Weights of a small transformer language model.
Training: 98M tokens, 4194 steps.
Each number is 128 + 24 x the weight over its row's rms, rounded and kept within 0 to 255. Layers, rows and columns count from 0. Numbers have three digits each. The size before them is the row's rms in percent of the matrix's.

# down: layer 2 MLP down (transposed), 256x96, rms 0.144, rows 69-154, columns 48-95
# gate: layer 2 MLP gate, 256x96, rms 0.153, rows 70-155, columns 48-95
# up: layer 2 MLP up, 256x96, rms 0.151, rows 70-154, columns 48-95
down69 078:127131148153135104154079122095142098136117127147169094120184132110152132104156110141126113128171092177100118159109135153154146117118141112139129
gate70 092:123152124132137116116147132121123095147169135096102131113078100160160114136164161145168139077170114159132096101157141117112121082117103118151129
up70 100:125116114113151130163080157090137094129137144118102147139112159153142150151124136112121146095128132127155108119123105077141100158124141110120194
down70 092:150134134104163133124079116108121139119167130105155139139121112127099166151122137141131127102138147117124065144131118087128103146129127129158154
gate71 097:116092111181140106165091128136142144148146129075153172149117107144138125177127083084124103103164117174126118125132138155086135128094152114123118
up71 104:130140099099130085151122137113139136156194100154159133102145113138155128178137140139095165146168097141107141132158104117113108149093116163108121
down71 090:162133147154146125131080158119110135154123121170186144113065116109147117118138117101147150138110100144131157156123156121112087137068136116141135
gate72 106:104159157095117125155126142129156104128151151157132142143120159078090150134115090181099132104126103105086131128112134135108127118169092095139129
up72 107:099139121130130117095147111126173107127133135153133128136125159110077126130129113146104170159142088110125129133142102133081133086204097127132096
down72 117:133148142095113106112162129130164121084087127164151120155133158129068113128161114110117190122131111132107127122088139082136130133130161125098108
gate73 086:120107112102076111142173124131106120122126107102130126089064117152123164133129115110138103134114123145092117130134132148142116197140145124135117
up73 081:138095096134100144115215107141090127159124076136144125110101111134153185107164108104100136193069143147132125132125150165140106134125119129142113
down73 085:127103102095099122123114117097152111132124108117155096178106138159106150136097112149117148113126097165115135143131150117148139119184137075125151
gate74 097:115099128159173099108118121091125094148091114137127120116173129108145134123094113097150141125105144156106128171164130110071126126144120116130091
up74 097:150144134134149107120131117145121107109104104111133177138163183106157131119120117125132130126129122145122136175138123118072126137104109098125126
down74 104:089144138104129136116108129135079120117123095159102137123138103089160140123142110127113147152102123091124094121083110129142147114142152121132126
gate75 104:158126094095146127154115159107182144150116144178122147140149111145169157107096087097135158107155099137131151124084089163152100087109138082093149
up75 104:144120151178126140133129132128161138144159102106133083120139132159155117160118153109123162133136150088189171125106125125114109141195149130141118
down75 101:167112137126073108188100178146137119131159100118135118110115121156129115138142166141093123132126145096137065085160095108104137115091108138149134
gate76 098:142111083155135146148168105170131162111129127123060135121135120136103101146087134142090106155143117104161149100171113114087109126131133092110142
up76 088:112120180111114126119105180132141140117119138123186146154130166166143125128139119099122122115123141102134115138130144103113175082107114119096113
down76 091:086092108103104144106134109171136174170153125102118122155145131111146083130123141119111127120187161149103128103141101127105142139100145142151118
gate77 096:119132125130147130111105099135150141126136121152097174173165142097089107118090119146100149090148134154126097078136076109096103095125183122156119
up77 107:130074101112102124144162095123113107171098089100128113130091108164138135134172135141117148105135167137095109144107069122165137118131120174125140
down77 091:125149090145185152095148107171107170127105118139118139135155120107089115093070123087131126128163144127106153146104102124174069121109153134123075
gate78 094:124115120120126163152145145120119096102125116127080145146139125101174100156106134169114132131132137121139126149137101082125094123135110143101136
up78 088:122114141123128158161131112133145113121131122124112140148147122112155110153114144135111157121149136137139132163151100132135110129134142143101095
down78 099:121186136116101098174139119128129093147133143074151131135120167116104130121177167157149135114109139110156106132133134139151125075133115138144117
gate79 089:140142160108100120143117176141108132136140098135122114135105123198121082094063097172117121110129133158159086134146128170136159127153114114119112
up79 085:114121170131106162124176122114134159136101083156134111112117147115118111120152130115185154080146124127157127097109137113156136104123174081182141
down79 088:122134114137165115117129140119114105190114122115109177126134193107161119165096138141103111140091106168115127131115112138141151152134080134142144
gate80 101:117118105108128097170133115089141108119113095149165138132113082148136173118146127111175145119118158096102118142108105095108107142096119150146125
up80 091:120120136137133137105138096105119109114117120159161102131144119147123176126113156144108120105176149181096152121143116117102120090112146129130169
down80 089:125136143075134081117157158087157133125134123082129129095125096134141126130085157145112127092127123164164097127069139118151124162080120130144112
gate81 092:095164129143127080117160132126102141134088134124106115093108092159151111151139113135147147107166116126143124146135108134162177107151160126136129
up81 100:070139120160108099120100123136105129137158133150096093123178145122106115132127134129160130133135129142146128114161113104124177122115155057107164
down81 085:171108167146165140143121117106120141147090085125126130116130158103111156045113141123120143111113159157128151116112135122130098138104110127156129
gate82 097:125175173127166070130162135108097145159137119106147132110088112148139108062139072132145099120103112158167100139139111154105139118144131106098105
up82 100:119109186138150182166166136130133117124122077118149129102096108174113139120134138157158121113087087153107096165145179138111103142142131106097098
down82 097:140141135134122118087133139117134140143151113128123109107160154100132135098102150160076126116123131132088121121132107127105109150138160114167143
gate83 095:184126126141128148139152116172126115148109167131111117121093135173200112145125120137125106135098130162072128118152184122121162115169143137147121
up83 100:102169125145129123131148153109092133110147108150119114118061124115103136132145161119086143119147144170153121136085112131133171119124124092128122
down83 095:130121101114129166122095140150171124132128122168150119130141111138099139125156094150146153133173156121114153132088116142124096117124137128122072
gate84 096:124101138087116182145130116118108139145152107167188084156163110115152136125131129118077123101127100143154148179141140110118112148137109113115093
up84 093:140158152124085159156144099114100142143164139165190113161166133124147140121137127131147137100137124121165141174121174143120110160155150110148098
down84 095:117173156080125138121136101131113166104160173114153127143120131132097146149141131127124110143131119154167153118114191133150119167156132129122148
gate85 086:167156119084126167148127097142181134110118149157127134127111106153123098119121097135168128108149107112123130146126160106106106104121142146138110
up85 079:128133137137145144101095120132056103111118137111123147139144151138098164109157169130108151109096156129133163100090119106124140113132132151138135
down85 088:122117103092075187100094106116114101068153111173120128125129091102112131117128133116136112134141136161156095132135111122075113129123164132137117
gate86 098:085117149120108116119149166133138162158118154114067117143109132165133121174133151133119125100134103164113175137162089133160156106141155129093102
up86 098:144123099117137167100106102103108115098163136115113175150123144079114092131088100149102093138151145155127056122112136134066114144109100140139130
down86 093:098115101143111117156134116130133102148144148134076156118080130112130109145109114141100091113157099134079089156164098144134115124127119119090125
gate87 100:115127110103154135146125114122117111184101125114132099117131122143169132110186074130122131127139120137116157083152136088144101145101142152125142
up87 102:096141131130111075105100123139118138144106135112147143109130112136109142176132075141142093180124142118069142078145128150157115097068142150135185
down87 100:144152099146070114160114120128102114072115135134125144128110205109141166097115175135124101149144104121115126129139121149143100129111131123118117
gate88 104:125147093123132147127113135135140138083128154142122142152129117134151101095148132133150114140141177138090144106166092119169111117142078116150083
up88 100:137126119157140118071122146148104134109098085136145063119132123078101143124149127117125124176112107157127129101162137093146142137158130104113087
down88 096:112105135118163148123114136133108103109128120139120132142130149155116121137145123140130112120161155151142140129185095129186135163114101130168119
gate89 100:112129108163139129132125157104147127141091132146114175145053118099108158098152110115121098111118105129115112123159100142139113174124140122126107
up89 096:117120081130130145171165145062157131148103140128139170154108158103149131121124114092127102116111138112136123097134117105118116141120178117124101
down89 089:133120131095135143127125076105142139134146145095129152120184144123160118122128150147146097151118115100138142125080175076114130108128152135117129
gate90 098:103123154106150140119130112165119107145167148117144134148126142143151168183128132141112184126137148108101165129147111112149129128129147151150126
up90 095:122163117143154110110130123075106141106077144157125100113070115150090131114132140171135098111152124142160117178115154123124102128164111128149124
down90 106:128164113113129097090127065111100156090076119120111111146142131149119120116143115137117113082157167147075153114116146130112125164132127125121165
gate91 112:129105071144106120118153082144119106118129123126119138138111134145156101076133152110139131144197141124097096100173123083138174118167162132117071
up91 107:170167153128124121143117109134158147136166115117122119105114103157116113154138096129102152116115157171138175141089144168138109165138130142145162
down91 097:117146086160120119146117094144072158133121107140091130102106114124151117131089169104129125158124124154166156163119149126140114156122108119156128
gate92 101:112098105156094103164134154163092097122129100109163162123119148151131109122144122175119150095116106129161150125110121133105141113105139154133117
up92 108:119136083172120155119080135153160127153139123101079141104134097120131090143114147171179139108118166142114147124091133129144122114123115135094098
down92 104:125115084137082145132140136123112154160082083111152107157135113168142133167138151134132138097135100135125133114087178107105153149126143111107118
gate93 105:141106129141101129143124078110161094124122114139095150151108151132157128112103147136145153139142137117133172082150105144059080095135123138088140
up93 101:145113078172128104125123107101152094165109111144085154144108161112080096118132140142122125122124148115156180092152133137085087136125139132080108
down93 112:128141103145112111152147120129139135111090107120090126145141120091148116146180081122122170129113116096214099123133140171127143115140152145130139
gate94 097:109165114113132105150124138132104152179159139117102138126152108133082122144143103163123125091095113174140127203160164140095127111126138121156087
up94 105:111124110087111108113146149131114156149158139135132161152126136134127099164117109172117100111144178096109139147113108104102109121137169130114089
down94 104:114164133148102123158118127106082109144140173140179125122131145154093156134156119123131102099136132133175110130124168149093162108097130154117086
gate95 119:122154132125154095102095147095149103120098105144141089113117127103069135142143086065163143130134126150131154125186125129128113132165132146121111
up95 106:111143177132130145126149098148085158206140130138123095135088149131165127139127140129125087160085153097099132113109145149123095128142087143110124
down95 119:097159168144117102105132126140134086148123117123124119130110149104098110120138110063146112123130142144113154136164125138125091148172141094131120
gate96 096:134136106146108159088124138079145158136138122123069098141125100110168139148173116114092125125148116115151115128169123165155111117082145159114092
up96 103:124158195178121155119181140168141114144124162117107150108128132126108118120182128120141103154132101166126143131114102143146120141104118095113162
down96 095:109138113128145085186137120119118134102110114148167120137115116138119166141139135170152129130124129156117098157134092096089128143150138112143150
gate97 112:180127114191151101127103130125107130085133099135107117096123135160096121160130137121093090124141124155156131091114132161121150131126138131153121
up97 113:114126140127164136149139160129136116115155094089157102172124153139183151130161143133129147140146125117156141160145153091126127140164098114168134
down97 104:119140138149170121059116145165148082109088117129145116103112136126139132101146136102154090095107145149146131114085137113111100164138117139114100
gate98 101:122130093147108119155138153177130132131120159157121157109125134115083105120163112065113094112140132149127158171111074112107132123124120115122128
up98 095:128145154125164147082115124075124139135154123104106085171120102158149137138126149186121157115103129130112087091148147144135134150143118123150110
down98 106:089151170133149114081113139119127147106108110143134148119100137131144121149133105094084142104140147133094121131132118191092135152114125115088119
gate99 112:122127135109136128117063158128157111116142129129145101125128133157165114127112148070113084130141127162103144136139128101135160084108076144130086
up99 107:083155100103132121114134124091163121125141155109084094109140144136142098106116113095134150111132116179122157093170137083120138107133151136145039
down99 112:145151140114111146153153122130171121132166134135117085117070128142134148098067168096137154134101113162131147105134136142164154116130142147124117
gate100 089:120146122141112125136120073104120133126129126131132127101133207164143121109133157106158120135132156157087180119128124086115147112123147110118126
up100 085:112121139123128151115127108095094127161108110120109143113143150090135133136135136138135157106127143150085156105119090061144120136126127108143138
down100 085:102128136146088171121126132092105130145126148056138146119132136150118146108127131119140174129116166089105158184123131068157144138113152095105081
gate101 087:121103103174154132145148156141136134114144073161094137167152104136114153117090136116129134151162171135162158117130149102124134159130091095127144
up101 082:151149167138065102093126133138100115180112171096181117108082119137159106136140130118128127131087119113095081123141088184139124123149131170127119
down101 075:102103135145122114138131142149164144108102088152127118174097109121100122134119135116140148147129165148120154108123122210138100121118112137084140
gate102 094:113127126138158125125130130118101098126168082122128132148124171132118121122082136142141148184134097133104147149144102137105132112120109093121117
up102 091:160141150147109143174089131149165134117119157150136114136140109103188135175138129134147150121125164169136101137120123130127158122133146113129155
down102 095:093109101125133151086116128136122099114120106139126123147124174112170143139096128127119166158097117089113164134133101131091098130134172131170133
gate103 094:165123119120118093129097151112100124113109144150149096101088156139135151134116133180112143149136119181095152119184094127149103168128111118123150
up103 084:095110144146117154146148131159125081129144103138127142148150100116136089095149099109127113102128122065138123111100115165095140100158146148148105
down103 087:157139153132126113111123105088093105146141120176143096165105142145110142126124130136125106134159122155145136117173070186090087132136115136128127
gate104 099:139128131138151181177091072148175100106110126123115113122134151161139143091098147152133109083112126138162154110132113149119105143186112131140080
up104 102:125116137159164155157083062133111094122104126090098139148152171129130154075120154129105094114168112177158156112138100136122133150118117117145093
down104 108:123145127123105145161120117111121123093109151140159097153173129127111131167135124175145109113115103112185115145120112164132138139128137097169155
gate105 107:121129150100116135154110110146122097121144101138128119151124103125158121132110130153115179129152131166131131113160125136151089147094166130157167
up105 107:156153165116107120126111063128089139122106144120110096189161097137123103147121138126102158166140121158149150109132112131142126135130185163167134
down105 096:171150125131138148098133135119111143145120154122101154092120175185123148122114124126128133137139140097140133124104106131120104107156163173132113
gate106 094:096117165114099133104120161136158116086130139143095156174091130128143165117138087146128097128163102137140159178115120107164150131144115141138105
up106 106:152121085135129168160128159132117128122148099130129098080151142106146097118118167089123124128100173109134142102122131088073095116142144129133147
down106 091:142110119158139120146102152130130151112162109143110074087126170134178112111104128113119095163087160116171124124095096146085132092162115108166131
gate107 088:089131069123131138121127157164154102118072125105134081133102156114129129128129162108170142108115109127154111160126109127116159135134147128097095
up107 086:115103166125152137153153141128125097133119132090139132126123084109182155087156117167140116105135126142132142071118089142167133117103121071107129
down107 088:146139144100154125140106092125170110119133150104078141130115136105123127043151183143108125141131169159138074117110131160135150122129114133136109
gate108 096:108116139095143144139115157109127129131111060147118112113139151172143110096084133103128152116088132129123133118160121082103112133127138142124107
up108 093:137083137152136178174132112116130134140114140150160144132151150133074135144091128142109155125126181128129106147139147122154185144140154092141149
down108 092:117102138176084128163092130136142146150100173121125146134173107116146132122105127116121084105144136196145116117130145108148139117142139131107129
gate109 097:101130159150068096129113155140120135130115131115177139145133116150140181119083118118141163166168145128123120126139118174119100185122120116157154
up109 091:130156143160101119108094112125127103184144132126172139145147102128122145097096111086125139154168158109173140154150102143129093172093114129113129
down109 097:129150177165147089135178113139095141162145124117158201126162096131107117123120163161109131135120137132134097135103128133115144181105110138162138
gate110 093:114182097171124130100135117144060116109146093112133116100145082113141117109141087119086104156151134114124094130105111167119126118121125123132121
up110 089:120163116125155150147122130101159149117108174118129128107080129092122121103126111138138083133116151141165149079089152168153140149137123153166134
down110 085:134130105113172094134160124110174123133140184157139156135110177124119132124118159095138135071132148122092152113107144070120117128139105116160122
gate111 091:127085132184138141162133111137113133122135165151100107160137121127136137077111122124116107157065122183112136117106150101126129149113152119109140
up111 096:141116106070144148107121116092132114162130091096134144110097132143133128151152147158161158123157133072163147152145145129156114118108096126109138
down111 092:126118163103128104121108170136136145110103149141113148098126116139132121137142124112123099146164136167113141142133116131096113135134118133143103
gate112 110:119124166120128100121169136153133166127121155129167186165106138152127130109156140116161146136139130143110183181130117135114161086175143122120161
up112 094:129107098138156149128165108116106129138111167127169122089160109106125080171111157176170156142139140108108117114162094086122138154127135101168143
down112 098:148164125096149111125159061116103092124152112128114076109111130106140086162103150080106122117126153075118121138127111123120162149116106129182111
gate113 101:104125095089142097088135109107183123143151138154127114123138122112108110137132128136100136131082153158068085102104128149114147176095119167160128
up113 101:119169128112124113123101116135142128163168144153120114122162106141130135142096147143148118124184138130127084135096118093104083086187125090175123
down113 099:119155075131106128122140143139158166139137146115135149160125109115132079140092143137117106133097117134101104147100156122162190131144081145125137
gate114 091:122142124103127119162114129136128175116117094170126146103147125121120143103128099106136122149118127103087127106180101097173144120132132131118096
up114 099:133152128085169121157123149123168198102123123131119154124156120131117143085108127133137129153089107121096159098166119121144107141130150120129110
down114 096:163171110175133111162142103098129157120089100137140120141112142141133148148114065157135119150172136118142118135101160130138153124116089150143110
gate115 102:127127120125191110112139126118140111163126130147122155092108147109116147168141071104152092160124093096139114144166114133115094166170147127133134
up115 110:177126121135125138127136145092091090115124135146164114103118145160130156115124114106148131166172111157165109097092097165160129134152124114154167
down115 105:155124121164145102131161120139109068130128138121115126077119170131132173108132130168100127168164149116090157136092108083139136136093141115123143
gate116 102:136123137123131133128160135111141107139136135160127131150103126154162131150164164102177096134141170094140129128141083107163083135086110135130138
up116 104:127144143167125145152124156169130134126066101156178151142118118141127103093167143122117137156114173138112121095102079120162131108135099193104101
down116 106:114131162122134136148157180126117112105186114085137127126130097130123111165148144133150116098134136147135126108095109147116059157118195111076111
gate117 102:130158128165134092107122145150104137141153131150134140141129112147074132115104105102106098084133116148144140165136128115139137091151148145089103
up117 099:146100130117096139084141134149105155084132138131140177135075159152105171168165096125117117117147143116132116107138176144143147136114167124114130
down117 099:112127131094128129123141121131120107095110115085116123144130107100119124149170146181127114153130181112128102100131129112122116135147157146122125
gate118 093:099110163137105122137135085154138121135096085198101185123120146122127116118140117119124151130153134132146120110114127130131110125128128115105113
up118 092:178153105132145103132115145119119158131141142121143077162143142134155153137095130148102165084157131142094094149135117102133149154145143141131160
down118 087:136165153142152134128162120129117138153108108119065154111114105152136126146077137109109161082138124118148143186111139144155091177121118124090141
gate119 104:118108131083127128088139149155128167152140124137130173142107154139126130105154122145138075150157162116127142103167130161138120120135092110112146
up119 109:099108081145142152102121136147133111103096153119119097106103156096121141152122132126112181129134110137134115163108118091094118146100169154187109
down119 113:089131100159155113127138106151116127139153145124128107127125119108116108168132119101123172137117124134111099118147113133064128132118134172144133
gate120 097:092102126120099124162158133115153097105116107132089106151128117137180105125132090107104122127115125167174136142096140107128109153126128162060110
up120 103:151093137121140159134155094157118122153146127098111126081090104132078117094141101154099113148126109107116131141136157148112131121125171169201133
down120 099:074137108128107133113103126136152129141131133121085091107157094141121180115082141092091118096097152148158122148130147110140145161177093153127131
gate121 098:117164132042118148120115163144173120131092124119135155159082135141072137125127136137131139157144122129107108182140154153116117156153087116139129
up121 100:104146137134079118165142137120105134108145093112139107145106111115123085104113164165108108087138128095126139140181115113109147188124143166140104
down121 103:111134147058148141112115112116119151142120128081127163139147111082115118116083118125159128130196125141135130165156141110111156120128129163149148
gate122 087:129115133081100106149128083148139134113168149115134127122108083122158058112135123108162122154108162129116181138142145118165099130147107124139120
up122 090:102124095157112123117068106133152144142167122128122113125119136158137109122089119130138130130128144134133136145081103137163107089142076095106104
down122 090:130118103105094091145120161162113145157128147126117153149096109107152164125147125134108131148126124110160152134123122106123107120136140132142121
gate123 100:126110152149164131144125120191166099147110143140129106097155098140154132145175136117130178070075158150123124077143184125122114104134138104136097
up123 101:158105153161141127115119141088134153134148121166119161128117165128147129131099121109138086129115103109125105145142098115131075099114126111139083
down123 098:119110169107127127121090130138117125156104155180148152111102125158123121157115132145116113110114113209142122134158100134134095137150121132106113
gate124 099:117102145149092153123153153123151145134142131134169122138104087158126151135107126127119089153137155134130141164111166092139155092121114125150135
up124 105:096079114115120107177107158160107122130127124133122093094132154152149103164157111157132147096094142103102109134126111107182130114088111093126107
down124 101:065122122124085114095133111097128156098112101095107106153103147117125113143111142187090172143108119111132115133128122105160140144159123141118146
gate125 100:126111166127111119111158156142130116124105087110163126087128105153141148117125144108162149169117134159129160116180169127114164103111096123123095
up125 098:099125164103114104113154143096094065109123091130125139141079122086151111159092112074138130144104117167128107116126134169155129113103135102092133
down125 100:146187143145058124109126101087087110112133137126140133136100143118139120120121193104103145137091137158099146085119120136162125116126108083165147
gate126 099:119124131100119080130175087124138119104145180113128122124127125127113142120150128153139099144126174114133145095136137125148127148098102158144141
up126 087:112137129095128106165148073106112126103127098142127122155144102120135137130129110111149147170137153123113117089110118132142104122115115134168148
down126 103:105121111111139072104085115126148163099117184151129116120142126103138145143134174161125099124116078136126154110167133125100130166164107109131109
gate127 111:075142149152142147150114094128115123134115092130074103150095106122052129159141139103106134103166126139123112170153127100139142115111140132137137
up127 094:138126168170123132148150113131089108146113138112088087155093107108078146178111146114128096106148155132121097110138142126156110128107122117121112
down127 097:130152081095138104169157147134134153112136137126138133082146141113132131140091134140170146099105108110129142050130125092166150144106121109106163
gate128 111:127141119136142108111121125171105117160098120167138139160138130115130168110124169126088108133111140105081132162175125128102112140140114142091099
up128 109:112104135137141131124106116134120084138149139119134123168134129143125146119119136131159168127099081154128158104100108137143146173080162123143124
down128 106:136129109114111147109166159096110126143162118124118154119121137141146114145104119128181115122114121178145138128107122157119168156120132088115144
gate129 100:132152140143123118126122158125163137132165117133135119190134139131110116136121105111084095111121110178135085109150128080104094128127137123156111
up129 102:085146124124136091109121138140098159112077121153117122094139131103113131116161121112143131139140164102119115135131111122119142072160103095136132
down129 106:108101156146135142096143131153120165047117123151082110095114149131119104125153086081135157115152139096097106095139095120097146124165116093137168
gate130 105:180130113113146125134105137139111167121155119131142148156090160144160136072125157171155148110113117123117150113134177161128104098102124115112133
up130 105:151146094123140156106114169164126128119147074144081140132122117141144105126163136133141117137105146120095112106127134117125137106099098111107078
down130 111:167161136105183163081144181132114154119173138098121090120124094141088092144118156133166135134085151190147152103124159089141107127108135138126105
gate131 102:121148155090152100110156123152132140123091148160138117122121140151139132081160133149153145122101148142106128134135143107089116094160104137173093
up131 094:101131139122092104096154140151164102134127122121168126097125133128155129086101180104126145116134147149111140150133129147078127059151103134169123
down131 099:124124146122182114150161105102136094149150141098155136085133137115118137165137105139110129128113130089136149094149169150147192137148103110094126
gate132 110:152124145126155159164116123153113113131138169138131180138139111128126127108122141152125134142124116118090159096103123147121104136152142105123134
up132 114:105143084122119127102135127136119120141137148102103123121092141129132074171172153071127092087126142129135105124124125129133083111098123096131163
down132 105:111098120119084165105109157101142095145129115083124102141108090142164135114194104145118148127161158174135143106117123121109134100107132147115154
gate133 097:076176117113112106111143128142156142159134108131106154096100106132127122162099102109104123128132180109100098101104117113152156117122139157099152
up133 097:097140130160129124063140103178113163134125127158116164111140151120122142127158116136097099106128129115147139112130129165153154092138143142105144
down133 092:144142126117138112130111160076096123088161125129146131135159087114077111146121101131173124120217124141185127151138112107104110137107097072155113
gate134 109:141120103080087127084104142129126148082130144151139125130152094094118107105123108094146170114134135158152153120182127151171101121141146159088083
up134 106:135105104105083128086125187128106191128162093146174110145107128105141082118113116114160148165174142162149139082169119118144101149085121126139121
down134 109:121138154117093123129144164162089127139102111132122097164121127129115139103120175112138156109115125153157159114162114166153125139103144136170126
gate135 108:146100151112098169136159112186153135144176099100144145125151166151144089179078111135146116149167134127133106110117130169087073129123124133127124
up135 105:096110165167127144159147160116116132087121144147122129130135156097161156141110110125111094053147106117158127146107130065115124101111143144154121
down135 107:102111128137090132168103108133083115079148126123138141117158151167145113167104134085110131070148120173140143120145145103118111139157164121131122
gate136 105:127131142111123162126143095148173150100112094151099165094153122147117112075118133146147130140121159097146121120087126133130101135125104135120095
up136 104:081100069128125131126147125138156141096104132134129155171130173147109141101119151139129123204122153152123124155083137167155144147168149105176107
down136 110:109115113118096143110148123129121134168107151139116114142142104091175139126142144115107148145151166102103129093108130124179167078125112163163141
gate137 100:126128123163125148109148119145163176131141085113129140119129107116111097088123076129125154085118133150115162131136125135161150099146062120137116
up137 104:099072119139149102139155091132198169148139129103108135123131152126134132158121102091149136131139139121157104143134148120107122111117144128114116
down137 096:138056160140136120129100109135116130114092127076120072130166086117104150122103095181135144173139115116137142121137131138127154109146107148130108
gate138 120:164163109100151090124111119125139151104104130132144170122122139118095122140184097109103154123150157144120119118172150153145127103120153126096153
up138 114:099101077112132156114104149152102124139114089122138140114137117133114123167147119134100102124135140142104122146136107117123154150112103149134137
down138 117:122099142104119116110121141155093082143099093146159095133093133140113124071087119131133109148146150103141138143128125135148164145142132112126128
gate139 109:131156164178124102154108089156103118139112159139166136113146113102129108120094101132154116137137075116107123143167105140125081128166137149131165
up139 102:114131110132167097144135122139091134127141113108134145143118163111134116115102111127103107099130084063104135139165124130112067138145099150138156
down139 105:080105130150127167136163114124113171108129134115139141172143106125140127126085086117135126107129113178122140093138142122114113147138154128143164
gate140 108:181116123133108156082134117133134118143132096113121112142076125133136125143168134103131131106162113131106102138150159112139125101077160127133094
up140 107:094102182114125162124089125100114159120091126091124108146145101130133134125105128071118124130107127120116137135149114126158142135133111094137041
down140 100:147154116159122175128163112116156138148124120114109113153108080149132123087125146156145169086122124171160095097111130123121155121096141129151099
gate141 096:125122119114160120098086113124133135121138151124139157133051125145141128145171112138128130159141094140126155173150165110126138141120097157114112
up141 097:081161126141128095170119182100123141186160149137149129108100167142132113137104131093148158137140104133113149119113127160124125125131120125117109
down141 097:145127138120115125098145118131154094123162124131124124146132100132129104129115167123159117153116125106128126116077106212120122098122175077126156
gate142 096:088155129118181108098145154130142160143134068093142155164137119082165084157181107134099159147109121134142131107125152101158116139109121121121125
up142 098:155125139074085165171115142109128088123122163146138135117163121111125115099082134118179137104157081124155125148122108123109131141145089125170115
down142 099:133121167119110129116145164132146116137122138110131136166107127139121108101105122100128103122095110107072115109131096137145100179132125135114091
gate143 093:125115125076177161134136087138152137130109140158169130086100103100110139142134151127134136145102102124161115080118090183149070141141127118160139
up143 091:138144154152067116121138145114113128127130146117109120153157150134132154118149098167123160122111159138071136189154145111135140129089134135129125
down143 106:150108134130096115074130126136108148097125091146143139154125118134173145103157111119126142121127128175093156140146155109099135132107099158132114
gate144 104:139086129141124139118124143129147137149119100127138119104120143125146152087133128117123110112124156115129167100181126096126077091073145152102120
up144 100:124168100092169121141072153095108104089156144118122159126141103132114072160123098122128139135116113156147106187110130148116158116144116106126081
down144 115:107123171159139121128151177151143133140166144133121074122130164110152137125117129124106145098111112153066130158137160169143161124123134139152142
gate145 113:148144167136136131130131122149096068149161098149118129127134084156140117113103133182105125116163137166106126141146143144111119169144120127136134
up145 105:117168112147052138134099141135098160116135133109126098117120127112152106135118125079121122151123150105125113120143115125115129113152154088086134
down145 096:124133151118168176082098085155144125118121118158163127138119086093147155155108130193091140118152146149101115150125117134106144136103099164156117
gate146 092:089144109139154129131096124119129124160156133136141134149143124086125133121171092124106097107074136128108168131095103164111126138137102137157146
up146 092:082107122126140169112110131142114134175156115133132121161169124126107137135140112134090137093102140109103106143102119111147104139125125121160141
down146 091:162131132180102174151110146147101165124092142102117111115087166148168125161112128094112111116128110092147133102138133127148152117170128096097154
gate147 099:111062158111102085134128085138118127103161113124108131150155138100097106127105142123130181153140122142155150183136129133094104138114105137141135
up147 100:131166139179098120136127132134140161127125135131146138151096147140121153107149126114121151137096139139175165136104147099152155169111142169150132
down147 092:088098145122119132079159089118106143159136143093160131099125138135139148125128131099148164116155122123126170127115139125073085166135142169107122
gate148 096:105084120119144137104108083150129103144118097112103144156088142075170107136148132127174150109073113158093126138103127135144081090126134109109120
up148 098:133135152135164143132157133144137097101117174123134156129146118108070183143117114167101131127160103122091101125135091122104128159162125154115115
down148 093:106121152157123157087149095098122105139135138126128092137092153114119110150109117140135091138118143162110097112118107129059163171138130124126178
gate149 100:153099133151120146111139097120112136135128117126110168176136101156113176119104106136087145145140123124154143144122109143094105080136157099119103
up149 098:128131120124136169130152167118166132103107134081124098122102147127159102125157166134148134128094122117102158118111125104131131197167074127136144
down149 103:111155119121202158135137094138164112126104122118146135083143151092151128118131144145133106137109135092101101109135127097143117157136101155154144
gate150 096:151148139099151124151090113131083126093150168131124114166149161136101095141146104111119130205132119146090150141153123174141091118110136176110103
up150 104:159149122103133148132146159124119171087128140108124134159092127139096108166127101115132100146130184093123085126113121110104187127129110101090140
down150 105:137126136090108153122100101140147096106118097117186138133073135142120144106078097144157106115132128142103160115133118097142114138166142107161108
gate151 094:184114103154173131130123129170140116105109105129116111148138178143110141163115087146134110132162161143134178098105135143113124135148151105148104
up151 112:138101113125126163115121078139162113105102099144087110173158131143110109151121122151134132112130168142121149126130132097154144117133148124132096
down151 096:147171153146107136112141121096148131125145133130173123119142168146132137167097112110109161121156106106167173109124176165130111151107142170158124
gate152 106:126144149105141128148125128096123140075161128188124111114153100137158113114182095110110115136123149129139179131154125119119119122149105130128126
up152 107:137106077145089135153110139125154119123108111122123124124119131126148113115140144138164158150122129169109154116143111141185133115115130109098150
down152 103:105108092143139144126157123115108107157111127134111118124109165097125127154114113099132183164135073143121196130190137097126113146091138134127142
gate153 086:138121123081096067094158099155149132170124125126079112094117107124124144156102158128147165145146093122158136125158131116105110167158114106107156
up153 089:136121114097063043106130087124160127115129150105120112130112106107128113163117113121139142148137153174148124115152140176156093110149096086117154
down153 094:119143124155115103105091135206150137136148119117078119128127141141131131143138167080141145135102108044099140145111126096114098151126101093130134
gate154 093:161116104089123143145137129089115104128109138136137121116108120109146081108154165120088123178142138154101090105143102149138173133170107127121150
up154 108:125143154187132132137134088148119119122143181121090104164131131150130116131084101132128156157137077149145134130103123095121123105129177129131139
down154 097:138149058097118144135171125112106192092168114117105106140128128179157093140144111159136178143128119199130124138096150147103102135123142172112118
gate155 098:165131149145121108143139134154153142173170138115161094138116126106114149119151122137141139146110098162101129170150130129138122126084159153152134